Part of a small language model's weights.
Architecture: RMSNorm before each block, rotary positions, no biases in attention or MLP, tied embeddings.
Training: a variant of Adam for these matrices, 122M tokens, 7441 steps.
Each number is 50 + 10 x the weight over its row's rms, rounded and kept within 0 to 99. Layers, rows and columns count from 0. The size before them is the row's rms in percent of the matrix's.

# layer 8 MLP down (transposed), 512x192, rms 0.0989, rows 410-426, columns 0-63
109:44 70 45 62 58 52 50 68 44 47 53 63 38 42 47 46 53 55 64 49 54 59 40 42 48 50 56 68 50 48 33 53 44 64 40 46 33 74 59 60 60 37 44 39 45 31 53 47 68 43 64 51 35 54 42 53 55 53 55 55 50 47 53 59
108:42 25 50 62 44 59 51 53 37 55 42 64 52 60 51 44 47 41 51 66 49 47 51 42 52 69 65 47 41 56 48 53 47 55 59 52 43 52 36 16 42 56 30 49 63 46 54 42 47 31 30 62 48 40 49 55 50 54 55 51 52 63 42 44
109:60 49 48 50 43 48 43 57 59 41 48 58 65 39 52 52 45 63 67 57 62 65 37 48 45 50 70 42 48 53 62 50 46 62 59 57 65 51 58 16 46 50 48 58 59 55 49 45 44 35 51 48 46 42 69 59 53 63 44 75 41 49 38 34
104:66 56 45 44 53 34 44 37 49 59 34 47 56 52 41 36 32 48 59 32 45 56 28 63 42 51 49 27 63 42 65 34 55 71 44 52 55 62 54 35 48 49 56 65 34 65 46 53 57 39 40 68 30 57 34 44 50 60 43 54 70 50 51 51
094:61 53 47 53 34 45 47 56 56 41 55 44 52 56 61 68 38 55 41 57 42 55 34 63 52 60 54 54 39 58 41 41 32 61 55 41 34 50 56 31 44 48 54 49 61 53 46 43 34 42 42 47 44 65 50 58 28 51 62 23 57 56 44 65
103:50 51 65 61 43 71 43 48 50 52 49 46 66 36 44 50 59 72 42 51 51 62 45 28 64 57 35 52 58 47 44 35 38 42 45 59 43 57 37 53 52 54 55 52 42 65 43 55 44 40 47 70 57 47 49 67 64 43 41 62 58 52 36 41
099:62 44 64 47 54 61 54 40 46 50 42 62 44 61 40 56 39 33 34 49 60 62 48 58 70 51 60 49 21 67 51 44 58 53 47 54 56 53 42 63 69 47 53 58 51 65 63 49 49 31 57 38 37 49 40 39 47 45 47 44 65 60 56 63
104:30 53 45 59 25 54 46 41 47 49 38 51 59 56 57 27 39 53 53 66 38 46 53 48 62 56 45 43 61 71 73 46 27 51 49 59 47 54 48 71 50 54 49 42 47 41 59 37 60 51 31 36 54 64 61 34 54 42 70 48 67 39 54 60
107:53 44 37 58 59 47 52 42 62 55 38 44 52 43 23 61 46 48 53 44 51 57 61 42 61 57 73 44 43 42 57 25 40 43 63 45 52 45 45 33 47 60 53 47 47 47 48 32 42 26 42 58 43 35 44 53 55 62 53 36 31 59 41 49
100:43 50 58 70 55 46 60 42 63 49 44 65 55 68 47 36 46 62 61 42 54 49 32 54 34 62 58 62 42 65 55 43 51 43 45 56 49 43 48 14 30 37 55 58 36 61 44 35 52 49 39 49 51 53 57 57 49 48 30 56 44 33 55 35
102:53 42 63 37 56 47 44 63 57 53 58 23 49 57 57 47 44 44 60 29 50 61 48 63 60 47 49 52 51 57 54 56 34 47 58 45 55 47 44 53 49 56 37 49 40 42 48 63 48 32 47 70 42 59 55 52 40 46 73 43 36 45 39 44
109:44 51 62 56 51 43 41 58 63 51 57 49 41 66 56 38 52 35 47 33 38 71 50 32 31 44 61 41 62 50 48 53 44 48 47 45 65 32 65 74 33 45 37 51 63 40 52 41 59 40 43 34 62 41 50 57 54 51 60 54 44 50 48 33
088:54 49 38 39 34 50 59 37 54 53 48 51 56 47 54 61 64 53 36 51 59 61 77 66 63 45 51 61 57 62 50 36 47 56 54 44 55 51 47 42 52 51 62 49 41 59 59 50 52 47 61 50 47 48 59 37 65 59 42 53 39 48 63 50
103:43 51 39 35 62 63 34 42 46 55 54 58 54 55 62 40 32 50 55 41 48 49 41 48 54 46 38 58 48 70 71 51 22 39 40 49 57 49 45 45 46 45 52 55 48 52 66 54 43 58 62 54 48 39 56 44 43 48 49 74 38 63 48 42
108:48 59 37 63 49 44 64 46 65 53 45 46 51 41 45 53 51 52 44 44 55 34 34 45 48 31 43 66 54 39 58 58 43 43 51 35 34 55 56 64 38 50 41 60 52 53 57 48 40 44 52 47 69 62 55 55 63 36 47 58 49 56 48 45
106:48 46 51 45 41 52 38 63 46 59 55 61 47 57 29 54 52 67 56 46 63 47 40 50 46 46 42 46 61 44 57 61 55 33 52 59 52 65 46 50 52 39 50 60 71 51 54 48 67 33 57 56 51 46 67 43 54 56 45 61 51 37 52 51
086:42 42 51 39 52 56 44 50 56 52 55 59 35 71 58 50 65 42 30 40 38 48 35 64 49 43 53 54 39 46 45 63 46 27 52 60 30 62 42 57 50 52 51 47 68 60 47 61 39 48 61 38 57 53 48 47 55 35 49 57 56 52 65 55
# layer 8 MLP gate, 512x192, rms 0.108, rows 411-427, columns 0-63
109:54 58 53 61 29 49 54 55 56 54 41 50 28 51 42 34 63 46 60 48 57 28 38 39 51 46 50 39 46 62 56 41 46 46 56 33 57 38 51 44 56 45 39 33 71 74 61 47 40 55 42 69 35 54 47 51 61 66 59 32 48 45 64 39
108:51 58 56 48 48 65 65 49 57 42 63 50 41 43 44 30 55 57 57 45 46 48 50 56 52 58 50 47 26 64 43 27 75 44 65 39 55 52 46 42 54 37 58 47 63 51 60 53 59 44 46 55 52 65 35 40 45 49 48 56 57 41 56 38
108:35 71 66 52 57 43 52 47 43 49 58 40 61 52 25 34 51 41 50 55 52 54 32 53 51 60 58 48 55 35 40 53 58 39 42 40 47 46 58 42 49 60 62 54 50 63 50 33 52 54 54 42 46 37 38 43 48 52 45 49 60 65 50 42
091:43 46 60 61 55 41 44 64 62 59 51 40 43 67 65 53 52 58 54 52 56 51 33 56 44 49 62 38 52 54 60 52 53 53 41 50 31 53 62 42 53 50 51 30 48 58 59 45 25 54 37 59 73 51 61 44 48 58 61 60 64 52 35 36
104:49 49 45 43 59 33 26 54 68 56 58 49 61 45 31 35 49 59 66 39 56 60 46 63 50 29 54 28 50 60 51 56 36 34 63 30 42 36 49 51 48 60 67 31 49 54 59 51 49 54 46 73 29 52 46 61 54 66 54 49 45 60 46 73
105:60 46 69 42 51 42 65 57 49 45 47 59 60 56 48 61 65 58 43 52 58 46 40 55 49 38 37 39 43 44 46 47 47 59 57 60 59 61 44 43 58 67 45 59 39 49 58 56 40 49 56 66 52 68 63 56 47 59 58 41 50 46 38 55
111:49 50 46 64 30 64 52 58 38 48 39 54 55 41 37 46 48 45 48 60 53 62 64 60 48 52 40 63 46 48 51 56 56 44 50 53 55 49 59 39 45 46 41 32 63 65 47 47 59 34 40 56 64 65 43 50 41 51 60 36 54 40 41 56
103:47 50 61 54 41 36 54 48 39 43 50 36 64 61 52 53 57 66 53 48 58 37 55 47 55 54 46 60 47 68 65 50 51 29 27 48 55 49 42 26 59 52 69 57 27 58 54 46 58 54 54 64 41 63 51 47 56 50 48 64 39 57 48 47
098:51 55 60 45 69 61 41 60 54 49 37 49 19 41 51 31 25 66 59 42 53 53 37 67 52 57 48 45 41 71 49 57 48 61 41 51 52 43 48 37 36 47 38 51 61 64 51 32 59 53 48 72 43 56 56 44 56 65 62 58 55 56 33 41
100:51 35 56 53 48 28 59 45 45 53 48 52 60 35 44 46 52 53 48 82 45 67 41 46 43 36 57 42 34 42 55 45 64 38 45 44 48 49 61 41 68 43 50 54 52 56 47 47 57 40 58 51 49 66 41 47 50 50 34 57 15 51 62 57
118:37 44 49 53 41 65 55 60 53 63 30 47 52 55 61 64 64 35 51 38 58 46 50 47 56 39 72 68 46 40 62 38 79 44 47 34 33 30 51 41 30 43 44 56 56 56 61 56 42 47 47 50 42 49 54 37 47 54 51 39 55 48 47 43
084:59 73 56 52 42 43 50 52 51 47 53 49 54 51 44 58 53 52 70 48 34 57 53 52 46 68 56 48 44 51 50 67 43 44 39 59 52 54 62 51 50 52 42 43 39 51 59 34 33 79 57 51 41 61 52 55 47 61 80 54 58 36 38 57
102:60 39 37 45 52 38 56 48 58 61 45 47 54 61 40 29 57 57 61 39 61 37 53 44 52 36 66 59 55 38 54 47 41 54 52 39 42 44 41 42 43 61 48 58 48 70 55 44 49 46 44 52 37 56 40 53 39 51 41 36 72 39 44 55
113:43 43 68 39 27 37 41 54 53 51 46 52 42 49 59 47 49 53 68 41 68 34 59 52 51 47 53 31 42 56 55 42 48 38 40 24 34 50 62 43 49 45 53 42 64 52 43 41 36 45 40 46 53 67 52 56 42 48 62 50 59 58 51 69
105:46 46 57 52 37 57 49 53 63 53 46 48 52 50 61 43 58 60 53 65 60 51 42 59 48 49 66 34 66 47 35 45 65 47 56 50 68 47 49 44 52 32 53 49 73 54 44 67 50 28 41 48 50 66 43 50 58 45 41 49 69 38 57 47
082:45 44 50 47 46 42 57 68 48 49 47 41 39 59 44 34 45 42 49 58 54 48 46 66 58 41 45 53 48 45 47 53 41 62 43 47 51 41 47 59 52 47 45 56 59 49 50 42 46 55 27 33 45 41 47 61 46 50 44 47 63 62 40 44
099:63 52 56 54 57 53 40 41 56 50 47 46 57 63 34 43 56 38 66 41 50 51 51 51 66 59 57 54 35 67 66 47 56 54 45 48 28 42 45 42 58 42 57 48 36 44 35 56 47 60 47 65 52 48 42 63 66 47 30 60 61 47 64 61
# layer 8 MLP up, 512x192, rms 0.107, rows 411-427, columns 0-63
110:39 49 46 57 50 49 49 48 53 70 55 41 65 54 52 50 55 52 14 58 42 50 53 71 63 62 60 32 59 58 43 49 60 52 27 52 38 51 38 50 46 49 60 45 42 53 52 55 42 56 42 51 45 44 47 50 34 65 46 65 51 53 53 54
112:33 54 47 61 46 35 36 68 47 40 35 24 61 40 61 58 48 43 47 52 54 59 43 25 44 60 61 46 61 43 64 57 38 43 53 70 48 64 68 51 43 50 50 72 32 54 51 75 43 49 46 42 40 43 61 60 56 32 39 64 49 53 50 49
103:49 45 54 49 39 57 58 72 32 58 71 59 39 75 52 50 52 49 31 56 48 43 67 51 49 48 45 41 54 59 37 50 59 54 16 49 55 53 33 57 62 50 70 44 63 38 46 52 37 60 62 60 49 55 52 62 47 41 50 46 61 48 49 52
090:35 57 35 49 46 30 58 40 52 46 46 29 48 50 66 46 53 39 66 41 51 48 24 47 52 52 64 59 55 43 50 59 49 49 30 58 55 40 33 50 63 55 45 41 49 66 40 46 53 50 51 42 49 59 53 36 57 52 40 62 46 42 41 69
103:37 74 53 50 52 50 61 43 30 39 53 37 39 51 47 56 45 33 66 48 59 50 37 52 48 58 24 61 59 30 37 54 55 51 32 61 77 64 67 50 57 62 38 55 43 38 48 49 63 39 52 44 50 38 41 49 53 44 50 55 48 45 48 56
100:56 42 42 53 59 74 58 44 64 58 58 54 52 63 39 52 57 45 60 54 53 57 55 60 53 50 62 50 62 65 63 30 70 55 58 42 36 48 38 56 58 48 38 43 27 56 30 54 61 53 49 50 44 58 46 45 62 40 44 50 57 59 47 50
106:53 67 50 71 63 42 51 44 59 46 65 51 57 51 61 68 51 46 45 34 43 62 26 43 53 59 54 55 43 48 46 53 38 40 39 57 40 60 58 55 51 45 52 59 45 52 54 57 51 59 66 59 34 61 35 58 55 53 48 67 60 48 42 40
106:41 41 48 57 61 64 56 59 49 46 47 55 67 55 61 55 55 46 36 64 47 53 55 37 52 56 62 52 49 54 60 59 47 45 57 40 41 37 47 52 49 34 47 63 58 51 52 57 53 35 69 58 60 59 38 39 54 47 50 34 51 42 56 55
101:53 52 38 60 66 35 63 28 57 49 54 45 46 57 47 24 56 49 53 47 35 42 47 47 65 51 47 54 44 57 29 47 69 53 43 44 56 52 54 44 65 57 68 36 45 42 59 61 59 57 54 51 49 36 47 40 52 42 39 68 30 60 56 45
098:52 59 51 77 45 53 49 48 53 32 54 44 29 62 52 53 50 25 45 32 58 50 55 53 60 64 42 49 57 36 49 73 46 83 48 56 62 56 54 43 52 64 53 57 39 44 58 47 48 53 49 57 65 61 52 62 62 58 53 47 44 53 41 51
112:40 43 45 64 72 61 48 52 41 35 45 49 63 46 42 59 35 54 59 41 52 56 42 56 61 53 54 44 34 26 40 48 52 30 62 35 45 49 59 55 56 56 57 54 48 52 43 53 53 47 56 61 31 44 44 53 31 68 30 46 57 61 50 48
084:53 42 57 38 52 54 40 52 57 50 47 66 44 54 39 54 61 48 61 56 54 62 50 53 60 43 49 54 40 36 57 51 45 44 73 52 53 42 59 61 56 48 37 56 46 37 47 46 46 41 37 48 71 50 38 71 41 47 36 73 69 44 29 46
105:54 45 29 45 50 51 36 45 54 49 61 76 56 46 41 65 63 55 68 62 51 47 44 50 52 47 41 36 52 39 59 68 56 44 52 55 59 44 58 49 58 48 38 52 49 51 49 56 53 53 54 59 46 57 50 60 54 57 52 70 62 69 69 54
110:61 33 58 60 35 39 72 64 50 57 38 63 63 67 48 55 57 74 50 58 50 58 42 40 48 54 59 43 27 59 60 37 50 37 46 44 62 36 48 55 34 38 66 57 62 47 56 50 46 63 49 65 63 53 46 46 50 45 46 29 56 54 34 45
105:44 47 32 55 46 52 56 51 49 20 42 43 47 50 32 57 45 45 51 56 40 56 60 45 46 63 54 45 70 59 53 44 46 40 57 59 55 56 51 44 44 51 51 59 57 59 66 74 51 47 32 45 48 36 43 45 42 60 48 55 66 45 46 44
087:48 40 43 42 46 55 52 46 39 35 54 43 54 48 40 58 35 54 40 66 56 57 43 71 56 55 38 48 62 36 44 56 48 60 54 54 58 43 46 57 44 66 45 61 43 49 55 63 62 41 49 46 49 33 60 46 58 48 49 42 55 51 46 41
100:47 49 39 40 71 48 43 45 39 45 63 45 48 56 28 42 63 43 44 61 42 48 62 62 50 61 54 57 55 68 25 42 49 53 55 61 64 47 55 53 37 56 39 35 59 53 25 49 60 66 60 54 54 44 56 43 50 34 72 65 33 50 59 55